Weights of a small transformer language model: 6 heads of 128 (2 for keys and values).
Each number is 50 + 10 x the weight over its row's rms, rounded and kept within 0 to 99. Layers, rows and columns count from 0. The size before them is the row's rms in percent of the matrix's.

# gate: layer 8 MLP gate, 2048x768, rms 0.0864, rows 2002-2012, columns 288-383
# up: layer 8 MLP up, 2048x768, rms 0.0916, rows 2002-2012, columns 288-383
# down: layer 8 MLP down (transposed), 2048x768, rms 0.0899, rows 2002-2012, columns 288-383
gate2002 093:53 44 42 68 42 39 58 52 41 53 53 42 57 56 46 52 36 63 53 52 59 43 33 24 49 50 58 61 61 28 55 45 62 65 50 63 41 31 55 30 51 51 48 36 52 69 47 61 62 47 32 40 53 57 44 17 39 52 16 42 44 52 33 43 49 68 62 45 67 66 54 48 47 61 52 49 32 43 57 34 59 55 51 43 63 35 53 57 41 45 59 49 48 49 48 50
up2002 094:57 80 42 60 38 53 60 61 48 52 52 50 71 42 54 59 47 54 38 36 28 36 60 56 49 53 43 39 38 48 64 58 69 55 52 36 49 37 28 42 49 46 49 56 37 41 47 47 51 27 41 58 57 49 71 57 59 39 61 53 66 67 50 54 40 41 46 55 48 61 51 49 49 42 48 67 47 45 62 39 53 44 44 40 38 35 46 48 43 57 39 43 43 66 48 51
down2002 096:52 44 41 47 50 35 45 74 51 49 45 45 36 50 49 35 59 60 71 36 54 31 50 51 60 60 54 46 54 53 41 56 55 46 62 56 56 37 51 58 63 75 44 47 38 59 33 64 58 57 52 49 70 41 62 41 46 58 37 67 57 45 31 38 45 69 60 63 32 49 44 57 46 63 50 57 28 48 63 31 54 52 50 45 49 50 27 57 56 49 41 43 62 56 42 50
gate2003 101:67 45 58 38 48 58 30 63 43 62 44 29 42 48 48 42 72 53 50 55 28 45 37 62 48 63 56 46 43 56 38 56 45 54 34 56 72 41 42 70 41 37 60 59 54 58 37 42 56 67 48 43 46 42 61 61 46 47 61 58 70 40 31 59 33 64 48 70 71 58 32 46 49 48 49 28 46 55 46 59 50 52 46 50 54 60 40 52 34 50 59 36 48 44 55 55
up2003 100:57 48 58 56 50 65 57 45 48 50 46 51 53 44 56 52 31 43 60 41 49 42 57 52 36 43 41 59 59 48 52 76 44 63 45 33 44 46 55 50 61 61 44 45 55 66 41 54 52 46 43 55 52 45 41 38 52 49 60 66 50 51 48 53 57 49 50 62 39 60 51 38 63 64 42 49 51 53 55 66 47 66 46 49 51 46 37 40 57 46 36 59 49 49 61 42
down2003 101:57 60 56 26 41 56 62 54 55 35 43 44 64 57 51 52 36 62 37 45 42 56 55 65 64 61 41 65 54 50 49 46 38 50 44 47 60 38 42 46 62 41 50 50 60 70 53 40 48 48 33 63 43 39 62 48 41 46 65 55 47 52 55 57 47 61 49 63 65 48 49 51 51 36 32 47 51 43 30 63 50 52 44 53 46 40 41 64 51 45 44 46 41 51 58 47
gate2004 096:30 44 54 49 49 23 56 48 46 46 42 67 62 57 48 45 55 50 61 63 44 58 58 55 52 29 52 45 51 32 50 57 54 34 55 46 29 39 62 55 53 42 54 59 49 46 41 60 44 42 54 45 52 63 67 63 41 48 62 46 60 41 42 63 47 45 49 43 63 80 61 46 31 51 32 50 53 67 49 55 49 48 35 45 46 53 33 42 55 66 54 52 48 27 75 51
up2004 099:61 63 53 55 45 59 56 41 44 49 42 58 63 47 37 41 42 49 54 53 61 53 48 36 46 55 52 42 44 55 61 46 34 47 54 50 39 63 47 66 41 41 50 52 32 56 52 43 48 48 75 45 46 47 31 66 48 57 67 38 50 47 51 40 66 41 66 38 42 60 46 37 44 42 57 52 48 33 54 54 57 51 46 50 57 45 29 49 56 49 40 44 46 39 54 52
down2004 099:48 54 70 44 57 56 65 45 29 51 26 35 56 50 61 44 47 28 53 49 61 60 33 55 53 42 49 44 72 50 45 55 50 49 73 44 38 44 51 44 59 48 42 50 33 47 51 48 62 48 56 28 41 37 47 41 41 60 66 69 47 44 49 53 52 56 50 45 34 43 54 39 47 47 38 46 44 57 53 48 56 39 50 63 51 46 36 59 50 45 47 65 60 50 49 49
gate2005 097:33 60 51 43 51 60 48 67 51 43 47 52 45 29 64 23 55 57 51 48 53 54 66 45 51 47 59 47 52 36 42 51 47 47 43 68 47 46 53 50 48 69 49 48 61 47 40 54 45 55 36 41 28 46 51 56 44 55 46 43 35 49 57 46 34 52 55 56 47 50 41 44 51 62 66 40 64 42 34 58 44 77 46 53 36 51 38 73 65 45 55 42 44 48 37 52
up2005 100:51 41 69 51 41 64 45 44 39 43 63 48 49 58 54 39 47 49 41 45 57 60 65 36 49 45 59 53 45 37 47 50 58 60 42 57 50 27 43 64 56 50 45 60 44 46 51 42 57 62 43 40 41 41 45 55 57 67 56 49 50 39 87 67 45 66 56 27 56 55 42 54 70 51 31 48 51 59 37 53 42 61 47 31 57 51 59 44 55 48 56 52 48 48 65 39
down2005 095:53 35 54 61 55 54 58 50 48 50 51 56 48 12 57 62 53 43 35 37 75 40 53 44 58 46 51 46 46 44 67 54 61 43 52 58 56 40 45 46 72 30 42 43 44 39 49 60 60 24 47 39 52 51 45 49 35 51 54 55 59 60 63 54 52 43 51 59 55 44 66 64 49 29 56 53 52 42 39 57 37 60 47 56 54 67 37 55 42 52 49 41 40 73 57 51
gate2006 098:59 45 54 32 33 50 41 62 48 46 45 61 37 44 54 44 54 57 49 70 52 49 49 47 27 43 59 69 64 48 46 62 43 42 53 52 62 42 45 50 47 66 48 42 54 35 55 38 63 37 49 42 55 53 52 40 56 61 52 46 55 75 36 53 57 51 42 48 57 53 49 48 44 47 51 69 57 40 75 62 21 22 47 52 46 59 61 61 55 51 40 41 60 44 57 60
up2006 101:25 41 47 66 40 42 41 47 60 64 54 49 45 51 47 44 50 56 55 44 54 54 58 71 45 52 69 49 52 52 42 51 35 41 57 51 70 54 46 16 52 56 51 53 40 64 42 72 58 60 56 42 36 44 47 40 46 47 47 33 59 48 42 52 52 42 53 40 50 40 53 50 24 53 46 48 62 39 75 64 33 33 67 41 59 64 45 45 67 27 55 54 42 47 37 54
down2006 101:23 57 68 47 44 63 54 42 45 26 57 50 37 39 29 48 55 67 34 50 58 31 51 53 33 46 50 43 48 55 54 55 54 61 35 59 36 61 52 43 59 53 56 48 36 56 38 43 57 58 63 70 39 48 63 57 55 45 52 42 50 43 51 31 45 54 74 69 45 56 51 51 38 47 58 37 46 44 61 53 55 46 54 41 55 63 53 34 40 37 53 45 55 34 47 35
gate2007 096:46 64 54 50 48 49 46 49 51 44 52 50 43 48 50 54 50 49 49 59 41 47 53 47 41 49 55 48 57 40 80 46 61 54 47 72 32 45 50 45 48 53 67 50 41 68 48 57 41 46 50 54 56 57 56 56 77 70 41 57 18 57 37 42 59 71 63 54 63 37 61 39 30 63 43 54 61 44 51 59 58 48 63 50 55 60 41 51 62 56 67 43 62 74 45 54
up2007 099:65 40 51 53 50 56 50 53 56 65 42 41 49 64 51 46 60 62 41 59 58 51 51 81 64 52 53 28 69 51 41 33 51 40 39 28 62 38 39 54 55 43 38 33 51 61 58 39 32 37 53 61 49 52 33 40 59 45 36 58 67 55 62 58 25 59 46 44 52 59 44 52 59 41 51 43 51 63 60 54 42 55 34 61 36 53 41 60 54 52 37 57 60 36 40 63
down2007 098:56 33 56 64 29 56 47 56 51 53 66 46 44 34 62 51 49 59 30 57 37 51 41 30 67 47 32 60 43 58 64 41 48 43 50 55 43 57 61 53 28 42 31 46 53 47 47 34 35 63 61 51 61 47 27 49 47 42 35 41 61 58 40 27 46 51 44 49 49 59 41 45 31 59 54 52 58 51 52 34 61 51 54 63 55 23 44 51 50 67 56 62 45 45 42 54
gate2008 106:65 39 44 34 45 50 58 57 46 37 43 48 36 41 47 46 42 47 52 34 63 49 49 52 43 41 47 52 48 42 51 45 54 46 64 46 30 72 48 64 65 46 47 55 66 37 61 49 62 66 45 43 54 45 41 45 61 52 43 40 84 33 64 36 48 59 43 55 38 52 37 32 36 60 53 42 30 32 66 49 45 51 40 53 51 43 47 45 50 53 54 46 49 27 40 51
up2008 114:40 56 60 71 60 49 35 22 49 60 51 46 48 58 50 46 43 55 48 66 40 50 37 39 51 48 59 59 40 68 60 43 60 50 55 43 42 50 38 50 40 45 54 59 52 43 44 43 56 36 39 46 42 51 48 47 45 62 54 62 46 55 43 48 68 47 51 33 70 38 69 64 57 35 65 43 58 53 46 63 62 57 49 59 48 48 69 53 48 35 38 38 48 91 43 69
down2008 111:45 68 34 58 48 59 20 46 51 55 44 56 53 40 37 45 49 61 47 56 51 42 41 47 47 40 42 53 38 59 71 61 38 38 42 53 28 49 33 69 51 50 52 54 55 35 65 34 56 54 38 39 48 37 52 49 36 39 55 64 56 61 63 64 37 58 67 52 55 55 68 45 54 43 67 34 65 49 64 44 59 43 58 48 55 40 59 43 38 41 30 79 49 42 53 71
gate2009 095:57 52 51 32 42 48 41 35 45 37 56 58 48 39 55 50 66 47 52 39 47 46 39 47 62 46 45 26 51 35 49 46 54 48 48 45 39 68 64 52 54 52 58 59 45 42 48 52 40 52 49 56 54 37 50 70 47 49 41 39 37 44 49 50 38 60 49 47 46 55 64 46 36 29 56 41 64 47 42 51 44 36 44 52 49 57 46 28 49 47 42 53 52 64 38 44
up2009 097:54 60 52 65 46 44 45 54 62 57 36 43 52 39 46 71 63 40 52 53 67 56 43 63 50 48 49 44 38 40 57 34 56 38 42 46 64 42 39 44 36 50 49 58 44 60 57 63 46 47 46 29 65 60 40 51 65 38 39 71 57 47 41 65 52 40 40 34 46 54 47 49 45 54 35 63 47 54 43 49 36 43 43 44 49 43 55 30 49 42 51 40 48 53 43 45
down2009 097:43 52 62 40 61 45 43 57 52 66 52 39 61 52 52 30 66 52 36 48 44 46 65 44 57 41 51 36 43 61 52 49 40 68 41 35 56 34 53 50 42 45 38 33 51 51 33 40 60 33 49 47 40 41 46 66 54 32 51 47 62 40 34 52 40 25 48 60 35 60 54 57 46 33 55 46 46 43 58 53 39 49 37 46 41 47 63 49 45 60 43 50 48 28 52 67
gate2010 098:61 55 53 51 56 54 58 49 41 57 63 41 52 32 44 52 65 59 33 57 65 52 44 45 32 33 56 45 58 65 44 63 48 51 52 61 57 39 55 44 40 67 66 48 61 40 44 59 54 60 57 33 33 51 37 50 40 58 45 72 41 64 50 66 47 58 37 62 57 49 49 32 53 63 59 48 42 54 34 47 60 44 68 34 53 41 34 50 46 59 42 33 58 64 40 59
up2010 100:62 46 62 39 70 54 52 49 47 61 46 36 44 32 35 54 64 57 65 60 56 48 50 52 48 39 54 58 42 58 57 57 51 47 40 62 53 53 48 59 60 58 42 39 45 37 42 53 58 44 51 45 59 43 45 62 40 43 33 53 58 46 55 57 65 35 34 53 43 44 53 48 47 51 38 52 45 48 47 58 48 32 56 49 46 47 44 51 50 39 46 54 37 27 49 52
down2010 098:60 76 58 62 49 42 59 70 46 48 43 58 52 66 51 51 55 54 76 57 47 65 44 38 49 48 60 70 46 32 58 62 51 47 43 52 40 64 52 54 56 55 51 40 50 61 40 45 48 52 40 38 36 57 58 47 40 55 49 46 56 56 51 51 51 54 39 64 46 52 44 66 63 29 47 36 53 54 49 68 57 50 59 69 63 47 51 55 54 49 60 50 66 47 43 49
gate2011 100:55 60 52 28 38 54 50 55 59 49 55 58 74 48 48 56 51 55 43 57 74 37 53 62 62 48 59 52 37 46 59 49 49 71 43 48 33 59 48 68 44 52 64 60 37 46 37 42 34 63 52 58 64 54 60 49 51 63 27 48 51 47 32 65 58 43 65 55 55 61 58 44 37 70 50 51 36 44 74 33 39 58 33 42 63 55 64 24 52 54 49 33 60 24 48 58
up2011 099:53 54 47 33 62 47 67 60 52 58 74 43 56 54 62 44 46 45 45 54 54 55 55 47 58 49 29 33 58 51 71 50 51 42 54 71 45 52 25 37 59 53 40 56 38 43 51 59 46 50 65 56 39 53 42 46 51 55 40 52 39 59 45 32 58 61 43 41 37 23 48 52 65 32 64 48 54 45 53 55 60 55 64 55 54 56 62 45 45 45 49 57 62 60 41 46
down2011 097:57 28 50 72 36 48 46 49 53 52 39 53 52 35 57 51 62 59 53 53 36 31 32 37 53 48 48 51 57 67 37 39 53 50 57 49 37 71 58 47 75 52 50 55 44 44 47 38 48 57 41 61 64 49 55 38 28 61 57 45 47 33 37 42 50 63 63 46 50 67 73 71 41 54 57 50 61 73 50 45 51 38 52 48 43 47 50 54 42 54 69 58 53 57 41 52
gate2012 100:57 32 54 52 59 49 26 36 56 56 47 34 59 47 47 53 67 54 43 55 42 31 53 69 56 34 39 44 40 47 44 49 56 46 43 36 67 54 63 53 38 43 52 47 60 48 65 63 40 31 41 35 63 53 57 43 43 44 46 55 57 46 42 37 66 51 57 43 36 52 46 33 53 50 63 51 69 66 48 59 47 60 45 48 66 65 48 46 58 41 51 42 43 53 43 52
up2012 098:45 58 52 63 63 44 52 40 53 38 52 51 34 59 60 50 42 42 41 61 31 51 41 45 63 51 55 45 49 37 66 40 50 36 51 61 60 56 56 29 35 54 45 55 68 62 57 45 44 56 41 67 32 53 42 55 45 56 28 58 63 61 41 47 44 51 46 37 49 69 75 66 48 47 53 29 55 64 61 36 65 48 51 53 55 62 44 40 35 42 47 46 64 59 33 53
down2012 100:50 53 60 40 54 50 58 53 30 47 47 36 40 50 45 47 37 50 59 54 46 45 34 45 57 37 54 59 53 36 53 48 58 46 63 63 45 54 55 57 49 52 48 63 49 43 50 59 56 24 53 83 57 43 47 61 30 55 36 50 39 68 49 54 58 59 39 49 59 60 54 49 46 50 49 49 48 46 40 55 61 53 53 57 55 47 61 36 52 40 67 51 67 51 37 50